python train.py --norm_eps=1e-05 --init="normal" --init_std_down=0.00322 --lr_mult_o=2.0 --lr_head=0.00898 --schedule="wsd" --decay_fraction=0.896
Each number is 500 + 50 x the weight over its row's rms, rounded and kept within 0 to 999. Layers, rows and columns count from 0. Numbers have three digits each. The size before them is the row's rms in percent of the matrix's.

# down: layer 9 MLP down (transposed), 512x128, rms 0.0373, rows 164-188, columns 0-127
# up: layer 9 MLP up, 512x128, rms 0.213, rows 165-188, columns 0-127
down164 102:459521463562516633623627497459507480450518453546512456525481372461393564456474551496492493513528545576468486472494501495523501445508533551486544540550475470577448500545602446521451535470490488531509441462538450497447447435464504552527432417460445517502524469547427509487587536483636498547437417552574476438492460526433490530533498527468446478491491548550375501459447474517550491487397
up165 106:469414488523409517535515485473465506470590515534475627490541531494497424505513484448465424486475498442515524409492501584497512467479512586602559434381583496446510528522494548433535565559417433401460487376505576498493524453545496501502463499549469451465571488448465465514471540478434533391576450483502424482527447558557498514538507573552500536513510526536507524526518512512599564628576
down165 105:519533510440550431422446589512543500564553473522522573563459472526476449540472455464522598478495469539424524428535458609548570536498488532551560499595446548472484514580442463543409508422477435529508455392530539465425548569505579490421536485499437511541449531493578566500486466477524552570417448460524467589480462462424475568526469522469446495466504462465393436488488490441393439495469
up166 105:563510579527603525479619511457498554432436624459470476485420463598403590440478550525435434521456602512576498503507527559499502503525556530472564495503427464503517494433424517509495482465560461525553402517499530559514459574406518537462551544437441494502553520555481529551512527564600499578500506454525385473400536507479470518496445548464484515569501507468445448541530549588474517487478
down166 100:502533522547457406392591485464438417493513544503468444446532457545508415447532547413536552452462559544517489444416352535545588440526563459531451460491389555525459490464534547518509543525549553507446401447521557443518394474489517496497448465586469549451434466539538489565512512462509460484477510558482467500513489552493472577526505423511483400478499553528568527613495445517574483561495
up167 095:435526476440470521487554472511530567457482595586542431493501460561512578391579496502400423456496487436419461511500484486523595492598477473515502528456490439475561504519493453513550595455480553490523450574499589502533552576454509512488480549508543385593546468513486484515488466490554553554467482466478467398576539502511512515519467574591443468543517548480339503432475576492485582536546
down167 099:464413603539528433566383513483471501532536548528407528481502482482511535529458483525423425508531485424552426552569521499507592563517540465459470450479588501470476530454516467443531524456457556517451444582525582547524546391517457601547549463479396449506513552465498420447441590553513465488557525551551541393514448518547462469432424452591494422502472412531526474424508490505504503526499
up168 101:535565412552464424494484521466595530544532520507447480379432479535495546458466455474413488469506420550498436541602508505567521493382544495474528498496544474519497403490434507489485519536493482418573578543560493560417458575407580540562458559432599476445515493474486413517410433505600510496509535573571458477530461466507449571574430460544505455492446523510494552540549476529548538495509
down168 093:531378528531395520506527440595392533552476520479509417511421502461555461537495482482597483547519414540431466464506497428540480481499542506484518536505476537496574529516504489498512477530434573410520495531480378487587532478499485559420501556518453502440455450460503493523633566481449510511427521524483530517498568532635435587490512453558489425544412541445557486475532457584560437449527
up169 099:384417488585550482441523463548574521541490460551494521482503488506447442592560432466432532486576528508509526446553469509495467439612514524488485530495455461436494564478537476533546538515651486422524559470506507536582512489545449519371454461460494504626559491449544488442482567453475523428471554415473424578457501498467491528563353493503561517521556479464510515523510513485538498531602
down169 103:488533494525531462578422444491554495432440485526496486530489498436541572495388505446478430483539557527464539425567527608421548385436527460474527453550414500499503510507417547506453539494520565541507427454459538467479518484517560522551536544447481450500489511429540507458545453486479452575433515473502456579476545470554503490453481380512461508510536456562466475372469512469560494472295
up170 102:419552562494556509513523495477462547557502459549444488439445513544485493509482516433532430480583541431570474430589511534565523549572501428504554450450495466474598628494401434491533527490508398444529587475422442558489543465471492514458503431507438509543552467479533582561519451392532524445501513505517493527443403606486464583581571581560471460469466443449452529461540470527455489460479
down170 102:414444549489501482568456576546518504505466649507610492554505543473560440530520454486492545487499477517486469531518437573455404403536495623583415506553493488563514443480526468524456552523509489487511497502451472482587457463458485573532536408506556494529509467555492517494521529473418533450479483518554617514477470569517520422479512541446538508596471448497475436592591396552543602438507
up171 095:567518484506542466468472606503504493569490459575451580499414572539576528494514435459488520424486520459522520485410461557447462446431459483425481445485548441479433517472514458503522513547499575443569507412503510444506427497534493571426514562407552480533468465619455528501533490466509539586509442453469580459573564493607447400563491619469459529468534575518417539515574519423494509469486
down171 100:467493544451583533504502497512468518571538526473514463613435502470475452500527542472552570513527479515476571556430546458542517504546544427472542587514539482427472475501576435469436519447482347610496507613499486491600535548519475519492559461540547528363512492484545493555419480578444439516483519531528419459533510519494447565451453505458496486502573619444496564537493529519463629433501
up172 088:521467400399452523478467424564527567428501519537486496548511442552489567569481478437562485518447549472511561469477492549489578542517493483556577559565527491480422520418411497434510509502545497608397564515472501446453531455451440456516526479535389548486497561493475453494492443578517541565519512604522502450537386391525487409565578455593501561476513514527451490506445509454478537462579
down172 094:447618416566456453435640461437582450495510502496523508467479493499426515412535510464459472541502524535558540509451578489508540512555536474578498437500518491511522485506434519448522436483417457366607384556599532513492510510513490503418482551441581500584481408494521555495555482430471412538474507494554524429432552448631484491481465481487491448504496515478455459483494475565505552553506
up173 094:494576531467527497506446464504501522619522491592433429529554447514527457560508570438471551508532535567479498500460562598536462578417562512514439581555520488481484522643517483600502435520485495524408366436502544496569503481519548532501520515455560444452499515490479532537559519540481525590492495506529503536487436498515557437531463594492508575460596556457469448494440510415374446481438
down173 096:545553565512481471365515521565543428489521506474539467574484480507516545459469482535486450461439542620491524536473566422423550491580553407511397488500488510499588560487473390586451475593386499460495506507457408582528494445449448518528516437499463484542561478466475485538488549587428518534569555577502501400536462441501517513508561540448502544583495530469503532504404545569499483541452
up174 104:474464491532514466460528511540497513595529517514479519511488449464465402516537490544395445611469613620485470445546507481540515577476524512454463474498530429499492425539449514494466451524529539525559451493557525533505596514475501624509536460576589477555513397594458571559440541495468494542447577475472529471477513466527602548550480393458479452416502470561534436440513571441544610487516
down174 109:542517408401396539448517493481593388505440482473598442512526447525432452546452568434491509489430488482603590559547565422463462551511513448452542431514621471453492494504521528507491482452514564523557481426441492523451562425439409460579526472460538452438486573592516522553464490482539580486449531473522495622487477468505541531455462479524474541503474490607508466561507440517521501507525
up175 096:553473443484475475481440502500459464464539528477503525494446508560531521483540480475584498519525550487546507607411437415443570502415487459479498536506405409436412427402493418461530463478408553462475473543589518443481501442476437526502495525582592496434535506527416544434469477556450454546430429524505505575504535625449516511512476513395553527541593509533452591492529548574495496550556
down175 103:526442568530503483568539484478570455475471487447521563507479532497464404413502517538464496441515466507486474496499555510555494484551461477542534459509444641523620562500525459486466462512597425534599504429487484537465585548502616542520558510439421544484396404473541506520523569464513497517520429530604423573463480476517521561487443507598408571548494535545547502515512519494534422381494
up176 095:475491507470567475516419495531446488521456418543479541414610351416554490455458556428473511407581547441530429462572566472503540524518496585534515462440546515489562541518481514519488484483429461568530442505528524539452419468503437429502506485590586577529463469523458561517545423550529521517416498588481543508507499492513462466526519493455535460488600531509630463478457614518561509445531
down176 091:484487452515472489537436545524475515425578407561546537434506440453586526507579504443456517480489541507572523498490578439481532486450439527542532602565518521427561511448449429478468583616505527471496517521566551415450439479542573558467466489566469580489543512439388578527569479458595514574467458438433530538406615416473516506473512482499483488481481518544507540490448570472522424467443
up177 107:467451438521550389549491522540513467540492498522421479598491446502455582490514501502542590517481411511484419498526473489548546434568519560558568563502567479573463555464494541441440485436486538539525504416515531595520434474411512533510453472375586443522548419551536505418388650513466466531556495499554551445490501482550478500497500394462427514489465524506476511520594449500485497467551
down177 102:498559475499462473453558502473488609480440512429467498521557431405530545457463451544491506495468509501484516455569454443533466476531511494435458468580523512568449482549551520527585482419454569440508525610511459423482425494529459434538530400541503491464539497545510419454591521507556435561500505575408468422572504387421555410424473574529522412525501525485489555519464570449418429507447
up178 102:416468577589531505609472515511555526493459510493521564432373435498484448521520568427496457459511400493485463570395487547505482507525547531491547526617523400481476504483471533534551493462452489506547486644483467504502439425504547498485425507496595459481529431505506540447465563531543543434454597611517554494441548547395490550556497473535536526535536510451554500441540459502503538537592
down178 102:433442508463561453486547538450506559534524564546628543532540491534533519406426515403499471476412432625578505464545518486533472419590496504624469455492448480449445552513544591451526493461452442513494473504454527542477523468405427368457466509516567494542489467504454480509499498432474554438445509404540452462542503440473515478527564568497527538511424549477563521422564488501509535561447
up179 102:584493569477538480530538518523543469515561453492483457467522500389448487417479490482465496495570462506476539503605405556485552550466451558475470468346500537443486483460411421470459580484535526528553541493544565547557453543435507477454471405557534532539465542491523647526593508537560418457448510533566494486589495600550486541481451399497489487550508549473514469573551466465494538513585
down179 094:529521460563470541546534494471532399419427487485499475513504529542516516592516567521533541424440446483543416472466431468574591455479493555504519514535503377429465469531589474491482471477500555495478490485565551408535480561420457465483518504478454370489454530550451428555501552426491621545628492488527466476515486446493519478468461587485566542564429444552480507416533617435519527508528
up180 107:452467498462550563463406504585518509553619423532463552413523465425506490621538519525519432511457528429435459539440544568531524484489463471557476564446482494452450506553402513512433451517476455502382471460559496515534523529545471459565507469531526474492537487608393506517490565436569515446431423532470577461478537484461586428563501467443517445552464527476519590487502619529503467473442
down180 107:475442536577577492512441507502503510477529466511549573449555441509468491385532587468519487512614495529558483529510583548460476544523592516574558454538493560527437498476459575484460600531460467601527549506501477486462422515559576576455466533543493533456498500467450578416469561513482473490485560510474495572524477475527590499510520521582577599395503473451445473431451420476642498486428
up181 097:524483434487498450495472533539457494464460454455429507577570555525459512445481485512438564511642469534479483532455450574509514537474432529572445402494460525532556605510499492550508500512516411534432552492458468529484641465496516413488582469508521491475451545509458535514409385509527550495405496447499503604535547531607419529523539457418539496487615610474476496525505525517502447579492
down181 108:575516540580506447506485503452542508449487493509537462498401423424521405549482457460498430526486520536467465624541479438466493491460438514483549518571517584534479521464386513496428442585489534472467496492377568429554573500447552547382461530403535548504495507460465526610486463531419533516574517499496589416487488468405501420512457471524502495553526513499459513460524547550619452513536
up182 098:502576433611497394525532525529466607531460580496459455481503436455575524500586510497440584512504516577513440475524453440486544419468514489520464517470511432542382403460517470447426472546475487474590508402494491481509561504547489549546455467437517511546510499482578550496476437538503513473494453470396588494532449613486508396521428470507479533471441388568533558416486522445526539474513
down182 100:463478485534441561536532474394510509514616448451527491490474523532477524551423570528524513463477491422498560586514512492546463529507463540505436430468454546448511521563445433526615509454578579496438516497463523512407497450496461488513447458504392465506501550511421442540635510500473493552482517566556469565459443431432445611483586557569440557503571445531433507536445502471510416557578
up183 104:439475467455517363543538568483438527469517457491584550500495505445512505471513429443503408541513481455588373498522498498515484469405504563454491419525477435533573513493540495494547494477543490522503479445521477524483464566477484425472586460539476523415414398441587475504564539451563580498449463410496490498485538454545526465561434528570569516564584410549492626495465511494610498488539
down183 105:465571433519514456578517431476484517526502516419415551542504494532498457501559524498365563505513542505491506500485448423533527433523573448446446576533451422505540560563468495527511440454474435512460480482518427487451465509587471412490541532403417601421481574507457540558467521436516481485510560538489449520549498518416520685492476437513517491554459486569468523591575460522469466511411
up184 092:609539524475456597503560513453439599533578459523454449494576455421508580575503478473477429438481524503482490465441463546490474473456500430454573468489475501524567566562442555467464460504604457463500502444511528519478567588525437490369452431471492424524479506510441546430436528539480472509524483540491509520497443491396547473468507446592541457536511486399525434523394529598451591484528
down184 095:454514508487480515449437502545537479413505562502633576447502618537561409475529604477524592567554482492463564496533517460581518493568443459554447514560526460471439444514538460516476555564501500534441584461478531408518538497512557453522515424426496492506542534464541529459487512531450441498482490447457472420448542667453501502465484497405536540492419465591523536585565501495509467423532
up185 104:563480516489550451475482447517607562531566480577492396476554481492438512486584533526357505468415536450496522541501553483553460546553535478467559532428458433511482512478441540517530436605534512506473490585493504489517549543478433510577490505540489536588515562501561467585482510395432490522500411519539606487447468459510512505569458460450388497514542422446419453530479534563491471369502
down185 098:465557487504480493471581474431450567559485482457499618488426457468528589541501497501483544499474517620479551511509494472548547489467500598501487420514483477483442496553510499504489514397420531472458539509534480424473449506501473501427539488533523455488453488455528597530352530363548510481452563569522489547506547536532484514531476404504469557575397460545434409406507552484499619447428
up186 100:550581491508557436396572451587568517524480469522493516520488527568430526451415493477509500546498493473486503496433497460559557371525553483507554529436482562531546478539412480423456506444491537449579552535488455518448555476669471579519488506511504472535456560486548491488530478584574545541570513526539548449447411456518492431524440466586552534572528485524507604539405522514390504482504
down186 103:520488494523544469407475525453600478486456534484504458538460448526490556467509506472457453532481467481512418528422592459522558507395483562542636537443469600536553600583549569540462403520492425502537573536535532539520514505458502492510528452493569452527465453468470533546481463494461480420406434578475569537476451459490499512551460399609569498463486512496542484480555563567595416454564
up187 111:562399464569485560487474519490503504528502514464529491612493507538504574461505499495452507454515373510532475426463541498517511540501434575542486410504574491494576501555600518475475441535587395518462444491640497476462485477554445486501467423433542501518513481431575579476460542557559568540580521543503514505518500509507570472499525488515525594404538556629424410491500540522474477590572
down187 106:556564542433572455443513570565546475457443438481453581460485597475433437491575551453495561556483471556477484446522428556460562502495497539548443550493535506474479627462564458543505519508538491528495500491590556568536363415455444458420547536430461495435620570547516472551511436506484431405551513520535556503512522443527400493477515425474519562500505464458425533475498500549463435504504
up188 096:581534489453482539503526482456498485494553506572531577569487573557524407399534452472491515508456435439378506539486491628480512494494547578580516453505462429537427498497557517591549530507546605462431525553427537475422467584533421477479483541422536474577511503482480530513459482422509518523497573511535505452491480486553516566583516457465387510565564536536516561432583471489404442556521
down188 098:492424402557506514524509442454421518450477441521469467426519529489505560542434386504492531566485476426469526524485431471597473461452464543445416503481566399506473594584556470500430547532498488470555470459513478430554507542488409500478488464493472481480488382536535551450468514480555470496485418549537547460481591505529440536558468512412532525478400470544408534627432444494494461609487